From a checkpoint of a small transformer trained on Wikipedia: 4 heads of 64.
Each number is 128 + 24 x the weight over its row's rms, rounded and kept within 0 to 255. Layers, rows and columns count from 0. The size above them is the row's rms in percent of the matrix's.

# layer 7 attention key, 256x224, rms 0.0385, rows 66-127, columns 160-191
size [106 112 108 111 103 114 109 118 110 106 108 105 106 111 108 110 106 104 110 110 102 110 111 107 110 115 107 108 108 106 104 110 111 110 110 108 110 105 110 111 108 107 111 105 104 106 106 108 106 114 112 111 107 111 108 111 108 110 111 115 106 111]
[[155 151 197  81  96 115 124 127 128 155  96 143 115  90 136  96 108 105 159 132 142 120 117 132 107 128 124 115 123 140 141 101]
 [144 141 155 133  91 102 151  90 141 104 160 140 130 163 112 137 121 127 118  93 144 153 126  75 175 135 111 147 109 126 161 101]
 [102  92  90 107 109 169 119  92 124  95 116 100 113 105 126 124 114 133 113 118 135 116 134  92 108 125 142 144 107 128 160 151]
 [188 157 149  81 102 101 112 107 128 128 140 134 133 124 166 169 120  84 144 106 162 125 133  98 156 132 146 116 120 158 126 152]
 [ 90 121 143 118 141 133 139 127 165 177 142 125 131 109 158 143 140 149 123 114 124 134  93 106 141 103 162  84 188 128 130 101]
 [171 152 130 149 109  63 104 143 139 130 159 121 114 134 127 145 113 123 145 122 118 128  99  83 114  88 149  87 149  95 155 134]
 [121 123 163 109 123 104 114 156  96 156 158 139 139 120 141  95 180 151  93 173 133 173 140  78 112 136 170 156 109 108  93  83]
 [131 164 158 136 103 145 145 137 100 106 113 114 132 122 161 129 131 137 158  81 128  93 110 140 156 111  76 134 136 101  68  79]
 [132 131 116 128  82 127  98 137 129 122 164 144 143  85 194 121 137 111 107 160 114 149  85 135 142 146 144 152 163 112  94 141]
 [126 133  89 135 146 130  97  74 126 124 138  83 143  99 124 179 144 126 113 192 137 140 126 145 148 104 126 129 131  99 151 101]
 [126 125 117 123 123 150 117 139 103  87 115 155 142 115 106 139 145 155 116 125 163 135 120 115 154 122 166 109 143 160 149 120]
 [110 140 137 136 114 121 113 121 134  83 113 186 115 115 129 108 142 177 129 168 163 159 137  40 145 112 113 134 129 141  92 119]
 [111 138 109  84 185 135 113 143  89  99 142 135  90 141 119 161 162  84 148 174 158 146  59  96  97 156 102 124 151 126 130 127]
 [147 134 129 115  85 104 126 116 108  85 128 119 139  94 143 101 120  89 136 135 141 118 129 104 124 124  99 164 177 163 147  99]
 [108 147 136  80 171 104 140 146 145 137 106 114 109  97 139 156 143  91 159 134  98 151 144 120 101 115 123 126 141 149 126 124]
 [141 150  98 127 151  72 132 150 183 185 124 133 122 133 148 120  94  82 160 144 148 106 104 102 116  99 184  95 145 127 115 130]
 [107 131 105 173 129 104 155 120 142  99 126 177  81 162 165  82 118 129 135 107 125 141  94 102  88  77 111 133 116 101 173 143]
 [132 120 151 142 146 135 101 107 116 140 166 138  82 119 149 123 138 142 110 118  95 153 143 186  80  70 109 132 132  97  94 163]
 [179 129 102 102 167 111 107 155 149 108  87 157  92 109 140 129 153 128 158 108  51 138 159 110 112  98  91 115 146 133 100 145]
 [117 121 106 132  91  98 147 160 118 153 127 164 130 117 119 103 164 136 142 136 115  90  99 139 142 101 102 141 111 131 113 162]
 [112 142 158  74 110 102  99 156 115 136 117 115 196 133 126 100 102 102 150 137 101 106 175 142  95 159 120 122 123 129 105 141]
 [128 166 126 110 137 139 131 163 116 118 143 106 151 125 103 132 100 207  94 112 144 106 124 100 124  83  82 110 147 176 137 112]
 [ 80 156 147 140 150 143 110 121 126 120 112 162 148 165 134 121  99 174 178 137 111  72 132 120 152 163 141 124 159  87 122 108]
 [127 124 113 123 118 143  81  97 123 114 139 172 114 142 143 119 127 110 130  75 131 134 154 169 107 123 143 168 129 161 104 100]
 [130 122 120  88 144 167 102 120 124 144 145 136 160 132 129 110  93 123 112 156 137 105 126 139 191  76  97 167 143 123 159 132]
 [127 132 145 150 195  88 113 154 114  84 141 125  86 104 141 118 101 126 109 130 135 124 120 157 125 119  89 138 137 145 103 139]
 [158 120 160 140 136 128  98 158 175 135 139 120 122 141 131 142 149 161 145 107 150 109 151 142 108 176 111 146 173 121 110 118]
 [ 79 175 148 122 131 113  78 102 153 159 124 117 109 144 128 146 106  94  98  96  68 137  88 175  95 114 115 131 101 141 104 152]
 [174 117 121 103 136 123  88 113 137 136 119 124 134 135 155 142 147 132 125 140 103 135 119  57 108 149 127 105 115 133 139 140]
 [157  95 121 126 121  94 114 128 102  88 137 156  95 161 164 140  96 113  75 161 131 103 136  91 124 149 114 131  83 128 143 108]
 [ 99 155 114 100 144 114 151 158 138 148 134 174 125 134 114 105 101  98 105 136 133 153 105 183 130 144 129 134  87 167 116 122]
 [108 143 155 110 120  93  85 102 140 113 162 112  78  80 122 114 141 163 118 148 102 134  58 179 115 103  98 155 146 105 126 132]
 [129  88 112 139 131 157 160 134 136 134 145 112 150 151 177 115 134 105 108 118  83 156 111 158 164 118 115  80 157 147 162 134]
 [159 144 144  81 131  99 141 123 106 122 117  90 153 114 121 135 113  91 108 111 131 126  75 117 141 141 136 105  99 117 121  67]
 [143  96 163 127 165 144 117 128 137 163 159 128 110 142 137 167  68 148 124  92 137 110 141 118  80  99 143 164 124 128 137 132]
 [143 118 173 139 150 108 142 124 118 116 119 101 169 129 126 114 104 112  82 139 113 137 159 112 121  97 185  99 135 113 130 139]
 [114 121 132 100 184 147 188 128 131 114 150 150 139 161 116  84 149 141 130 127  86 135 147  71 156 133  73 156 154 143 133 132]
 [169 128 174 113 156 149 147  59 136 109  89 168 115 118 118  66 152  81 109 115 149 149 136 100 102 148 155 124 131 111 129 140]
 [ 61 102 132 115 148 118 104 127 137 136 143 135 131 139 112 132 156 131 135 117 118 140 167 161  90 156 165 177 113 117 159 154]
 [120 128 153 107 135 123 137 129 122 143 169  81 131 121 186 155 171 132 107 126  98 146  99  90  99 121 132 110 127 109 132 129]
 [126 159 126 191 103 114 181 138 140 124 124  82  93 159 119 136 171 142 117  98  97 145 117 158 143 113 139 131 124 158 131 104]
 [134 148 170 153 137 105 180 126 111 150 105 105 148 104 129 122 108 110  80 116 112 145 134 128 124  94 139  95 153 173 109 104]
 [ 84 162 123 154 151 123 131 130 145 143 147 166 142 105 107 153 179 135 118 140 123  81 133 116 155 173 131 131 138 143 135 155]
 [124 105 160 114 129 142 130 128 149  90 148 111 167 142 119 130 146 134 140 140 155 134 129 136 146 122 133 116 125 140  84 170]
 [128 160 121 109 128  74 128 130 147 102 133 147 110 130 145 107 106 138  70 131  99 128 121  97 100 135 120 162 133 105 117 111]
 [137 136 169 165 122  87 126 157  97 106 129 123 194 162  96 137 133 111  91 163 124 122 102 111 130 109 104 128 138 148 118 159]
 [125 125  83 159 102 124 120 114 139 105 141 133 155 119 115 122 122 176 127 110 138 129 145 202 116  99  92 123 123 123  97 143]
 [136 130 129 110 119 152 123 102 101 157 178 155 121 128 171 126 134 112 127 132 124 131 191  96 130 161 122 107 128 139 132 173]
 [124 126  98 159 168  88 144 131 166 142  94  99 147 120 110 134 139 105  96 123 102 112 117 111 130 116 126 125 123 124 105 102]
 [134 160  80 143 108 144 136 106 117  98 105  87 125 136 155 152 140 146 119 149 167 118  85 109 124 186 138 149 139 194 135 122]
 [111 132 136 123 104 158 116 154 114 131 124 133 148 122 117 136 129  76  85 100  85  62 132 121 124  70  91 129 124  85 155 111]
 [163 148  70 135 145 160 121 108  88 109  67 118 113 139 163 118 153 141 138 109 122  91 127 112 101 130 135 132 146 152  95 147]
 [147 151 159  77  93 130  85 100 122  99 135 156 140 145 126 118 101 102 128  96  82  85 136 127  45 148 156  58 116 171  90 155]
 [148 151 118 157 142 125 119 159 129 150 138 110 112 125 129  71  81 131 135 135 170 157 143 167 107 181 144 109 135 125 145 116]
 [105 128  83 108 117 122 122 128 105 153 109 106  94 158 133 133 146 122 115 116 126 146 124 168 129 123  88  94 133 114 106 148]
 [113  96 148 113 136  72 156 163 140 127 128 167 113 105 126 107 145 125  66 139 120 160 118 145 137 148 174 183 163 155 132 108]
 [ 92 112 183 124 110 121 164 131 125 111 144 124 135 138 163 112 146 121 147 108 134  71  94 150 192 164 124 101 103 144 137  90]
 [123 116 145 124 107 126 127 124  94 201 122 113 123 127 120 119 150 132 124 129 151  88 113 142 118 158  91 139 147 117 122  79]
 [155 105 123 155 147 180 159 112 121 127 120 188 109  99 155 124 100  93 123 112 163 112  59 118 110 135 170 109 136  92 107 121]
 [116  72 130 109 112 136 129 111 157  65  96 132 142  83 190 144  92 161 175 127 143 109 185  85 128 151  94  97 137 149 160 154]
 [106 138 142 132 129 124 149 122 164 123 137 146 123 136  83 119 126 117 122 120  80 141 152 141 116 129 122 116 128 147 100 103]
 [101 119 123 116 151 165 124 169 115 153 115 149 117 133 117 132 118 140 116  82 147 192 176 105 168 101 115 112 136 118 107 136]]
# layer 7 attention query, 256x224, rms 0.0385, rows 67-127, columns 160-191
size [111 106 108 105 116 114 112 115 107 109 105 104 109 105 111 104 102 110 110 114 110 111 110 111 112 106 113 105 103 104 108 114 109 111 116 114 105 108 111 106 101 111 106 107 108 105 108 109 117 112 113 113 110 105 113 106 109 112 113 107 110]
[[151 135 128 102  91 113 131 107 126 124 130 139 152 136 127 111 155 115 102 129 120 117 126  76  85 141 177 104 100 136 146 107]
 [100 130 120 106 108 117 143 101 123 107 119 103 116 100 142 124  77 113 123 145 146  74 125  93 119  96 146 126 148 146 124 170]
 [173 144 152 110 143 137  92 130 172 109 148 107 100  98 133 137 136  98 161  92 144 119 129 139  78 126  99  98 136 163 146 142]
 [119 153 113 113 134 137 108 184 145 165 113 132 148 108 142 162 114 114 111 116 152 145 135 138 149 131 147 150 124 129 119 151]
 [ 94 150 100 128 141 136  83 169 118 127 131 113 154 122 106  77  86 161 113 135  73 117 127 100  81  77 167 109 156 108 125 174]
 [119 110 113 143 105  87 149 101 112 105  78  89 153 140  94 130 157  78 143 110 120  79 157  99  91 125 158 166  96 131  93 111]
 [144 138 158 149 134  90 181 146 107 111  99 133  99  96  95 132 153 167 168  62 141 119 114 157 122 120 146 124 116 134 112  78]
 [131 154 165 171  91  97 143 148 118 107 158 125 176 147 130 121 141 129 109 171 153 189 150 134 148 115 121 149 116 126 144 160]
 [138 124 169 208  78 116  73  97 137 135 118  95 108  84 152 135 132 133 102 146 116 126 120  93 130 162 138 128  93 124 104 163]
 [159 131  82 167 124 133 115 156 126 117 137 122 141 134 147 139 127 103 117 133 134 125 127 134 112 125 171 139 103 163 162 159]
 [ 90 110 171 121  98 172 119  72 112 146 127 138  80 120 123 106 114 116 143 173  84 127 101 102 150 120 103 152 143 161  85 125]
 [170 112 119 153 137 184 130 129 118 131 173 154 124 147 156 159 137 169 143 144 152 136  48 165  88 142 130 137 153 124 137 134]
 [165 136 113 123 115  83  91 130 119 112 129  93 135  91  94 176 126 109 138 152 188 176 155  74 140  97 131 107 168 122 120 141]
 [ 87 102 103 119 162 118  97 154 136 120 140 133 121  96 119  94 119 121 114 184 104 141 157 109 134 158 141 116 110 132 135 131]
 [120 165  98 120 117 130 157 127 161 161 120 106 137  98 121  64 105  50 135 145 139 126 135 124 137 109 121 120 149 161 133 114]
 [ 82 119 123 126 112 170 137 172 139 125 111  97 124 165 180 100 179 125 135 161 183 135 119 151 148 103 122 162  93 112 115 167]
 [128 122 115  99 138 159 127 131 114 129  95 141 163 116 128 158 108 159 121 121 137  88 166 138 114 135 134 108 112 125 143 157]
 [153  66 138 111 144  98 106 137 120 140 128 124 104 109 183 102 158  84 116  86 103 126 147 144 112 127 123 149 148 124 109 110]
 [128 157  94 124 117 113  98 111 109 123 124 188 158  87  95 125 126 142 138  91 117 154 103 154 150 157  91 119 126 117 121 117]
 [135 163 127 107 137 165 140 188 109 143 135  92 131 153 122 106 121 132 141 158 128 133 186 152 146 146 100 147 167 156 134  92]
 [134 119 145 137 136  87 146 169 125 131 145 191 154 136 143 130 138 155 138 128 110 111 109 136 142 131 122 148 118  91 117 169]
 [ 95 138 137 136  93 153 126 142 105 166  81 116 103 176 144  99 122 185 146 159 132 110 124 124 101 160 131 125 108 140 123  81]
 [131 125 116 149 132 148  96 148  75 134 102 153  93 163 125 132 144 105 124 127 133  98 143 135 123 137 113 139  93 146 132 150]
 [169 135 130 162 126 143  88 149 151 102 159 136 137 121 126  84  94 101  86 102 184 150 128 117 137  92 128 136 120 165 127 130]
 [134 136 151 148 153  98 126 197 116  78 140 121  74 117 118 171 137 113 113 145 100 115 131 122 162 123 124 148 147 138 106 126]
 [112 105 102 155 139 150 123 145 110 114 172 112 187 115 104 172 113 123 105 106 135 140 146  96 102 146 154 132 163 111 133 106]
 [133 157 139 145 132 146 120 146 179 152 135 144 148 114 136 175 133 138 126 153 130 140 126 159 137 105 149 159 133 133 155 124]
 [176 132 109 113 118  99 117 124 178 144 158 110 140  81 151 139 167 127 134 178  70 127 153 142 108  86 133 114 117 112 122 130]
 [134 122 113 158 165 171 137  92  96 108 109 106 134 135 163 130 142 134  66 149 163 106 146  79 123 114  94 143 155 136 124 144]
 [154 170 127 128 149  76 170 152 158  81 119 136  84 123  97 129 106 114 114 117 147 105 127 126 152 119 119 107 131 144  84  58]
 [158 149  93 123 132  82 156  98  85 101  80  68 110 111 130  94 139 168 108 124 128 141 102 152 159 139 146 183 130 122 155 160]
 [113 112 114  88 151 126 170 139 136 104  88 133 120 200 152 136 141 128  84 110 108 109 149  95 140 147 177 101  87 128 127 128]
 [166 129 119 155 120 143 157 147 103 157 110 102 121 112 128 158 130 163 110 120 105 116  79 141  88 124 129 145 132 108 129  94]
 [113 151 133 128 140 113 102 154 166 111 121 161 141 126 162 156  89 146 155 137 128 123 135 120 126 104 155  96 123 151 138 117]
 [ 72 125 125 147 138 141 129 129 107 149 157  95 133  94  93 106 125 126  93 105 135 172 128 156 108 139 134 124 122 101 113 140]
 [135 127 123 116 146 155  94 132  94 129 162 143 143 119  91 122 174 112 122 129 123 135 163  89 112 163  98 135 132 111  96 166]
 [147  74 134 114 124  98 132 122 100 147 106 125 145 126 109 102 123  90 141 116 119 145  92 124 127 108 184 126 146 156 148 153]
 [132 129 126  99 141 146 111 112 167 108  81 114  98 125 100 135 188 166 103  72 132 165 146 176 123 119 164 126 116 134 132 137]
 [150 149 121  88 181 107 155 138  70 134 113  91 129 132 128 136 172 114 150 107 106 165 118 136 132 112 125 175 127 109 140 134]
 [111 156 139 120 127 127 134 114 143 147 115 134 133  90 136 116 129 107 118  93 109 109 104 109 108 118 172 125 127 147 108 166]
 [122 164 128 159 118 114 106 101 146 129 105  88 110 138 112 152 128 140 154 114 126 182 106 134 156 115 160 130  83 138 112 164]
 [117 190 122 127 129 142 153  85 142 114 134 156 112 160 136 146  99 116  78 135 124 145 107 146 137 140  95 119 162 139 108 182]
 [160 135 173 150 140 119 153 111 113 128 135 106 185 127 131 124 128 121 168 125 160 161  93 155 129 121 112  72 107 129 144 147]
 [156 103 119 121 149 139 144 136 128 107 117 166 113 119 117 132 116 165 130 108 174 119 146  75 107 125 118 124 137 146  88 152]
 [106  77 134 154  96 114  99 112  86 162 122 109 130  97 126 171 138 115 115 135 109 131  61 137 136 122 115 147  94 112 135 127]
 [137 128 102 122 133 137 103  98 127 132 139 141 106 107 102  84 131 185 108  80 158 150 102 164 124 144 114 119  99 117 155 127]
 [122 114 117 128 131 165 106 120  69 116 120 140 139 162 120 117 138 114  92 126 140  88 124 131 172 128 143  95  91 173 102 129]
 [173 108 122 111 155 140 128 126 163 128 151 127 171 117 142 143 174 123 109 118 113 156 124 163 168  98 148 173 151 167 141 102]
 [132 132 113 152 137  97 127 144 137 151 116 129 134 170 146 167 121 157 179 142 150 206 110 149 118 164 156 157 122 223 120 117]
 [165 168 125 107 101  81 111 113 163 139 146 133 133 148 131 155 126 136  94 128 150 155 120 147 134 126  89 117 158 128 127  81]
 [138 127  78 141 131 178 106 147  87  92  97 108 140 112 159 143 109 112 116 118 116 112 120 138 152  96 135 102 131 150 132 110]
 [160 143  69 122 114 167  92 110 108 126 141 118 135 124 146 103 100 100 134  77 128 107 149 114 127 123 148 114  78 174  83 165]
 [169 134 152 117 126 133 124 108 144 121 150 125  97 148 121  91 146 150  80 136 123 136 121 127  98 167 114 115 111 114 159 149]
 [136 142 136 116 132 124 130 148 136 209 180 115  81 149 157 143 118 114 111 160 106 114  86 148  99 133 157 122 134 118  96 124]
 [118 134 146  99  89  79 165 117 106 119 141 171 144 132 158 120  97 159 105 145 114 160 134 107 145 109 128 157 117 122 139 101]
 [ 99 163 111 136 113 113 111 142 135 134 113 162 136 135 111 161 138 100 133 140 189  99 103 117 154 156 138 112 129 165 121 115]
 [115 101 120 128 126 100 138 160 123 181 139 102 154 133 147 162 181 158 114 108 156 165 156 167 178 161 157 161 125 146  88 142]
 [136 104 173 145  96 130  97 118 139  69 143 158 131 129 139  81 132 148 125 118 110 138 128 103 119 115 130 119 182 170 102 116]
 [128  50 116 137 103  98 129 123 173 103 132 114 105  86 202 122 110 147 132 106 111 120 135 114 159 119  85 132 140 177 136 131]
 [102 111 131 109 134 105  98 126 116 114 140 118 135 124 125  83 123 148 114 147 128 144 125 136  86 119 101 127 147 135  92 115]
 [164 101 112 124 172 110  90 165 119 123 105 133 115 120 115 168 159 153  83 129 147 113 133  96 105 116 123 163 111  96  99  89]]
# layer 7 attention value, 256x224, rms 0.0385, rows 64-102, columns 160-191
size [113 126 124 118 125 121 115 122 118 110 120 110 120 118 123 126 125 126 114 126 123 120 126 121 118 121 113 122 128 118 122 117 117 121 120 114 120 127 120]
[[141 157 135 156 140 105 129 139 118  83 107 140 108 138 134  87 135 127 158 110 173  96 145 114 144  93 136 126  82 112 144 135]
 [144 118 128 140  85 135 149 164 130  98 153 169 138 137 146 131 178 145 129 121 162 106 114 106 129 107 153 140 176 180  90 116]
 [167 142  99 164 121 135 129  88 153 131 126 143 136 154 133 122 166 153 111 119 109 142 126  75 103 165 127 109 106 150 152 125]
 [106 167 124 131 123 208 136 141 130  96 125 122 150  92 133 129 127 173 152 138 125  72 105  99 110 129 108 108 181  89 151 121]
 [197 117 125 129 132 114 134 121 100 128 165 141 122 140  90 152 128 149 124 126 128 134 148 135 129 133 143 169 104 107 128 141]
 [137 184  82  95 121 175 157  86 164 114 147 132 102 134 131 117 155 125 125 149 142 142 145 139 129 161  98 121 123 138 120 100]
 [144 141 126 101 154 129 129 121 152 154 120 116  93  99 124 123  69 124 105 124 150  95 141 110  99  90 133 160 177 145 166 125]
 [131 135 115 109 142 132 134 165 130 143  99 152 164 156 137 136 147 154 123 138 142 129 124 154  87 115  91 149 122  97 131 128]
 [ 95 139 121 105 180  96 135 108 130 119 125 147 151 147 118 147 141 128 113 148 120 112 112 137 165 112 137 123  97 109 210 122]
 [133 118  95 123 122 140 126 166 135 157 133 131 140 130 108 135  97 148 131 138 117 170 150 144  80 125 135 104 154 102 148  96]
 [152 144 107 130  93 125 135 154 103 176 134 105 153 143 174 124 131 126 119  94 111 119 138  90 149 127 109 162 151 130 132 160]
 [109 115 117 150 145 144 117 145 146 112 119 125 142 137 111 126 183 139 156 116 172 149 120 128  88 100 127 133 125 120 118  80]
 [108 137 122 112 136 135 126 133 127 132  86 145 114 148 123 103 152 160 125 102 128 127 141 158 151 125 187 146 139 130 135  99]
 [110 121 132 124 136  90 103 151 114 125 108 170 137 126 155 152 139  54 131  87 193 138 121 120 142 138 139 118 164 136 142 139]
 [158 118 148  86 110 161 127 138 127 140  97 144 118 128 143 154  91 109 156 150 106  99 129 120 115 154 118 139 133 106 129 128]
 [141 121 156 127 119 106 149 145 188 141 134 125 124 163 105 158 114 158 137 154  62 144 133 123 111 128  90 110 152 138 129 131]
 [ 99  93 112 147 107 106 172 114  95 137 105 142 143  95 117 125 109 161 166 167  71 109 125 142 112 114 115 168 104 139 138 126]
 [136 116  74 132 131 146 100 129 142 149 120 104 138 120 102 139 147 117 163 156 125 111 104 118 137 107 123 120 121 159 118 134]
 [162 134 170 152 131 131 154 160 107 142 124 126 125 118 152 172 159  98 139 114 158 167 144 157 127 137 121 141 154 123 147 128]
 [133 102  95 143 113  77 162 142 170 119 144 103 132 130 142  95 151  76 105 122 157  81  81 143  62 123 120 146 119 136 173 146]
 [140 123  85 107 114  98 102 139 141 132 150 139 163 135 131 117 148 130 120 114 129 130 128 126 108 129 110 124 137 145 119 127]
 [ 99 192 129  97 137 161 169 144 126 108 102 153 109  96  79 111  98 154 152 100  90 158 129 115 147 101 135 109 130  68 141 129]
 [ 96 109 121 130 137 129 116 137 152 113 105 124  94 145 113 176 120 166 134 108 121 154 113 127 135 102 123 116 132 173 107 136]
 [183 120 109 125 137 167 122 145 142 123 140  78 144 158 115 108 123 143 177 181 124 108 132 120 144 138 151 163 119 103 156 146]
 [119 110 123 117 143 111  77 139 129  96 146 124 114  82 145 136 130 106 117 126 139 127 111 124 149 113 141 148 116 138 115  91]
 [150 165 114 128  88 138 130  92 150 112  85 118 133 160  95 124 157 125 114 152 123 123 102 160 127 111 120 107 139 115 155 114]
 [131 125 163 180 115 160 142 104  80 148 114 170 171 133 108 134  99 131 149 104 112 134  92 109  85  76 152 139 158 152 129 134]
 [140 148 161 152 140 109 103 103 135 106 118  98  94 158 155  85 136 138 156 146 121 122 117 139 109 165 150 153 136 124 136 136]
 [124 169 138 146 139  97 139 119 144 131 112 132 113 113 131 131 123 115 143  76 165 120 115 124 116 171 101 144 109  91 132 120]
 [160 143 142  80 115 111 139 112 123 141 131  96 117 117 137 132  65 161 124 162 139 150 149 133 109  89 134  93 179 147 129 141]
 [ 99 127 123 121 120  85 106 150  75 117 123 134 145 162 115 106 173 144 110  77  79 112  94 125 192 160 151 146 143 112 110 167]
 [125 142 118 137 136 144 113 155 116 146 181 124 146 160 128 104  67 137  94 147 152 142 104 160 115 154 153 108  99 120 114 142]
 [130 152 124 106 152 119 123 118 125 145 133 117 120 161 140 142 142  92 129 136 170 155 139 126 100  85 116 154 151 169 152 115]
 [ 87  89 157 147 122 157 134  86 138 132  73  97 105 158 112 147 117 108 139 157 101 109 102 119 167 133 154 128  99 114 122 108]
 [192 142 108 158 136 132 113 143 100 111 158 112 156 126 131 159 121 130  98 129 125  92 114  96  91 132 145 112 145 135  79 125]
 [121 112 118 116 126 144 133 143 119 141 119 107 114 139 120 161 136 114 144 132 153 111 118 117  81 157 166 167 100  95 119 147]
 [147 102  96 140 112 106  84 163 155 136 160 175 128 134 140 120 145 117 139 145 120  75 153  78 115 121 139 127  80 136  81 107]
 [118 159 128 123 124 148 129 114 139 104 153 172 119 134 104 145 134 142  87 102 152 116 123 121 143 170 148 115 159 155  98 132]
 [ 79 135 159  95 117 155 122 116 158  97 133 129 121 134 134 130 140 146 122 153 152 122 116 134 124 105  98  80 155 118 115 111]]
# layer 7 attention output (transposed), 256x224, rms 0.0477, rows 64-101, columns 160-191
size [116 131 121 122 122 122 116 122 114 118 120 113 120 117 123 121 119 124 113 125 123 121 123 122 121 122 112 123 125 122 121 118 118 120 117 119 119 124]
[[147 148 132 179 104 175 146 119 130 112 112 149 108 144 106 107 130 161 143  66  78 123 127 106 164 105  76 156 145 140 134 114]
 [120 119 121 153 161 152 122 123 159 144 149 142 119 142 134  95 135 145  93  82 112 159 118 131 165  96 139 118 156 134 135 127]
 [128 128 179 114  92 114 110 118 136 129 101 168 111  76 117 145  91 111 128 156 113 156 130  95 131 134 124 118 132 139 128 139]
 [138 138  86 134 178 158  95 173 133 159 122 106 128 139 161 108  98 117 108 150 121 139 113 129 100  92 115 140 113  99 175 143]
 [132 116 139 146 169 133 173 139 112 134 153 135 104 131 119 130 136 136 172 143 122 120 151 103 124 101 130 110  72 117 117  76]
 [100 137 134 139 110 109 131 129 153 145 130 129 101 142 135 123 117 124 116 127 136 157 131 139 128 151 186  99 117  96 104 113]
 [133 152 148 164 153 176 118 142 101 109 136 121  87 125 141 162 157 113 149 144 151 148 124 134 130 156 129 169  88 137 132  82]
 [137  88 142 108  89 103 129 156  98 131 108 131 130 133 147 120 134  97  68  90 145 145 115 162 147 126 146 127 129 158 150 180]
 [102  89 176  98 104 145 108 147 161 117 103 103 149 145 110 126 142  92 154 116 144 101 142 166 157 163 130 165 158 139  95 144]
 [122 136 132 199  68 106 132 142 149 128 101 110 130 115 124 108 131 110 150 127 129 141 148 140 118 104 155 137 124 134 169 132]
 [ 71 118 161  93 144 137 136 107 134 132 142 150  97 102 177 156 148 115  92 109 136 103 104 141  83 166 127 141 145 162 140 133]
 [141 119 137 160 140 107  66 110 136 145 145 192 128 127 116 102 112 149 169  80  82 101 130 122 149 145 116 122 147 134 108 110]
 [135 138 155 109 154 132 101 173 121 135 115 145 138 132 151 147 131  99 113 153 162  94 129  88 142 197 103 135 143 160 129  90]
 [141 138 146 131 117 124 142 104  88 140 161 137 106 137 107 151 129 105 107 117 105  76 102 119 119 122 147 147 117 102 130 149]
 [128 115 168 103 134 122  95 146 136 141  97 126  73 139 116  98 129 107 151 123 111 139 141 100 141 118  90 131 166  97 104 171]
 [157 139 132 180 118 115 174 113 156  92 142  91 127 165 135 119  97 102 132  94 128 153 135 185 108 132 114  86 126 119 146  78]
 [122 119 135 140 115 137 154 128 101  92 121 123 160 101 128 141 101 155 157 135 118 130 130  80 139 106 145 149 141 117 150 149]
 [138 143 103 128 125 105 122 124  88 143  86 132 129 114 117 148 167 158 126  82  97 156  75 101  90 141 158 119 185 116 133 143]
 [115  92 149 156 100 100 101 121 123 125 130 111 124 117 126 112 133 130 128 188 124 120  94 122 158 164 174 151 130 184 123 108]
 [135 172 109 101 120 120 129 151 126 140 110 133 142 123 149 125 116 137 189 164 159 112 111 143 165  94 140 110 130 116 126 140]
 [148  97 122 131 138 137 175 115 121 156 139 133 107 124 119 126 131 104 137  89 159 133 121 123 129 104 144 124 140  99 158 161]
 [136 120 110 166 129 143 165 130  84 133 149  94 137 149 138 113 132  87 153 143 143 151 157 173  94 104 105 109 161  97 117 136]
 [153 155 124 158 135 140 116 136 150 139 147 126 113  85 106 103 120 134 107 149 112 139 129 117 154  97 171  84 138 151 130 109]
 [117 175 155 136 148 133 112 153 136 136 145 104 122  90 158  95 133 133 111 108 142 156 114 123  97 136 125 152 147 161 115 101]
 [105 158 154 166  91 132 137 147  89 142 111  93 100 110 129  64 156 123 154 102 118 144 106 136 143 106 136  89 125  82  86 128]
 [119 119  83 136 126 146 145 146 103 108 147 141 119 153 163 166 109  94 125 114 114 174 141 120  91  74 153  36 130 117  76  92]
 [154  68 146 155 169 119 128 138 127 140 133 133 130 148  99 110  92 115  41 112 130  98 174 112  96 125 137 118 121 130 115 101]
 [137 112 152 119 134 135 109  88 127  95 115 117 207 123 114 118 155 125 122 164 130 108 135 126  87 136 122 129 154 129 132 148]
 [147 104 124 161 124 132 112 140 173  93 118 131 142 151 123  95 110 132 145 136 162 138 106 115  91 131 151 115 145 103 120 139]
 [152 143 113 121 127 128 145 164  98 127 136  94 123 107 109 149 130 129 145 136 126 133 122 154 158 112 125  97  92 138 144 131]
 [137 125 170 137 155 105  91 122 165 127 172 136 115 165 109 137 122 116 108 120 128 130 159  98 120 112 119 139 137 152 128 153]
 [133 138 172 131 121 109 143 133 115 159 138  70 131 106 155  99 160 156 126 131 115  85 112 136 102 147 103 130 115 155 139 153]
 [141 122 149 104 123 122 121  75 126 142 112 134 182  79 105  83 146 146 103 174 122 147 138 108 112 117 142 120 100 117 148 120]
 [127 106 143 140 169 163 164 152 110 119 129 154 129 107 132 112  64 121 201 120 119 136  76 136 146  91 136 126 161 144 143 108]
 [117 170 177 136 131 143 177 117 167 153 141 148 140 159 117 165 137 139 144 112 125 127 131 107  88 135 103 125 166 115 167 136]
 [101 123 139 101 138 126 134 185 133  87 107 155 119 141 107 127  96 173 117 114 112 131 173 110  97  96 161 106 170 142 135 134]
 [134 107 107  80 113 119 154 111 134 175 113 145 110  63 144 120 127 127 125 134 105 101 128 143 137 151 154  85  99 133 162 156]
 [141 111 151 144 140 101 152 113 137 135 125 137  93 182 145 147  98 106 126 117 154  83 177 119 134  46 137 155  84 125  98 163]]